{"n_layer": 8, "vocab_size": 8192, "positions": "rope", "parallel_block": true, "init_std_down": 0.0, "optimizer": "muon_variant", "beta1": 0.93, "warmup_steps": 200, "dataset": "wikipedia_en"}
Each number is 128 + 32 x the weight over its row's rms, rounded and kept within 0 to 255. Layers, rows and columns count from 0. The size above them is the row's rms in percent of the matrix's.

# layer 5 MLP up, 576x192, rms 0.213, rows 567-575, columns 48-95
size [104 103 100  98  94 102 104 111  93]
[[177 125 124 109 149 174  65 153 155 137 145 157 198  90 108 144 125 161 182 129 109 177 167 125 138 186 161 101 130 127 103 104 135  92 118  65 116 123 133 117 109 152 108  92  96 113 183 132]
 [151 125 127  78 141 140 109 174 124 112 154 121 124 229  98 121 110 161 129 135 116 162 119 132 153 105 155 130 144  99 138  85  88 114 131 107  98 164 122 155 141  86 130  68 143 160 122 145]
 [109 129 122 101  70 107 118 129 162 183 100 172 148 202 102 137 141 151 167 181  63  83 139 131 152 114 116 120 139 170 120 177  79 145 136 132 100 206 100  71 212 106 123  53 131 126 149 128]
 [ 90 130 189 109  83 131 127 161 148 158 128  88 114 195 123 141 123 172 149 139 124 120 105 116 167 113 107 158 130  66 153  78 129 149 119 210 128 139 167 163 116 105 107 147  71 144 110 124]
 [179 140  72  81 161 157 155 115 103 103 137 121 153 133 159  93 124 110 106 174 155 154 125 126 111 186 154 174 150  81  97 136 121 105 153 114  61  81 160  72 109 118  98 130 108  77 134 160]
 [144 116 143 132 125 131 112 150 139 144  50  87 140 159  39 117  43  92 161 119 109 121 134 131 132 123 122 116 204 152 142 112 155 137 123 110 132 141 168 160 153  88  86 150 145 146  98 145]
 [191 186  99 118 143 129  85 116 185  98 105  90  71 124 166 151 192 110 188  98 101 157 194 165  93 157 191 160 103 153 163  90 104 106 114 187 189 146  86 166 125 120 128 131 125 145 165  91]
 [178 181 200 147 119 118 135 102 153 150 107  84 166 135 184 136 204 112 142  91  96 121 136  49 104 134  97 144 139 112 111  85 146 104 180 137 118  90  92 123 228 115 131 125 191 146 143 125]
 [130 139 100  88 181 141 102 117  91 164 122  98 182 133 139  88 156 124 167 191 122 112  84 113  42 133 124 131 170  79 129  93  62 103 107 129 146  84  79  11 128  98 115 119 174 167 143 130]]
# layer 5 MLP down (transposed), 576x192, rms 0.249, rows 567-575, columns 48-95
size [ 97 104 106  93  84 108  96 122  83]
[[ 96  80 180 114 112 120 146  68  76  71 137 112 131 166  65 155  90 121 159 106 147 140 179 116 148 157 141 117 149 111 130 120 102 133 115 171 161 124 188 135 162  88  85 153 148 112 137 156]
 [ 91 183 117 130 188 153 132 113 117 136 110 101  49 173  99  91 103 108 167 161 103  99  85 146 162 154 169 169 138 124 151 131 138 143 151 105 132 148 144 109 195  32  98 132 126 136 123 113]
 [ 66 118 131  73  87 171 104 138 156 117 119 194 127 118 181  67  83 133 120 130 140 112 122 109 145 115  72  86  70 160 165 111 100  96 175 128 109 145 174 101 141 117 151 146 118 107 104 155]
 [119  78 139 136 155 127 118 107 137 136 195 138 131 121 146  96 158 158  92 157  82  99 114 107  74  96 131  75 135 136 166 189 129 147 134  88 125 122 191 114  89  61 106 166 141 109  98 128]
 [149 196 144 164  81 139 158 156 107 117 103 148  85  87 185 146  91 118 106 151 196 137 117 139 114 128  92  90  77 134 148 133 117 126  89 157 102  89 168 162  49 119 140 122 116 122  89 131]
 [ 91 179 141 136 175 131 126 140  93 115 107 147 169  77 118  46 129 164 130  57 114 151 135 133 121 127 143 129 141 166 121 138 184 144 131 112 125 128 166 131  59 118 180 106 155 149 141 108]
 [124 209 146 129 110 116  78 145 110 146 144 107 126 165 163 149 138 150 165 124 141 146 146 153 146 121  86 172 133 100 113 135 166 162 124 157 132 177 167 114 190 108 111 157 149  96 139 142]
 [126 130 139 160 110 169  81 107 121 127 141 105  78 146 120 107  67 159 171 179 142 146 149 103 112 103 171 136 148 156 119 122 137  69 162 152  95 108 186 142 133 129 108  72 112 179  91 184]
 [120 107 131 131 127 110 109  89 131  60 135 123 179  98 157  61 107 205 140 142 144 119 140 118 111 171  46 168 172 134 154  86 126 134  62 136 138 109 137 155 133  96 169  98  83 100 134 163]]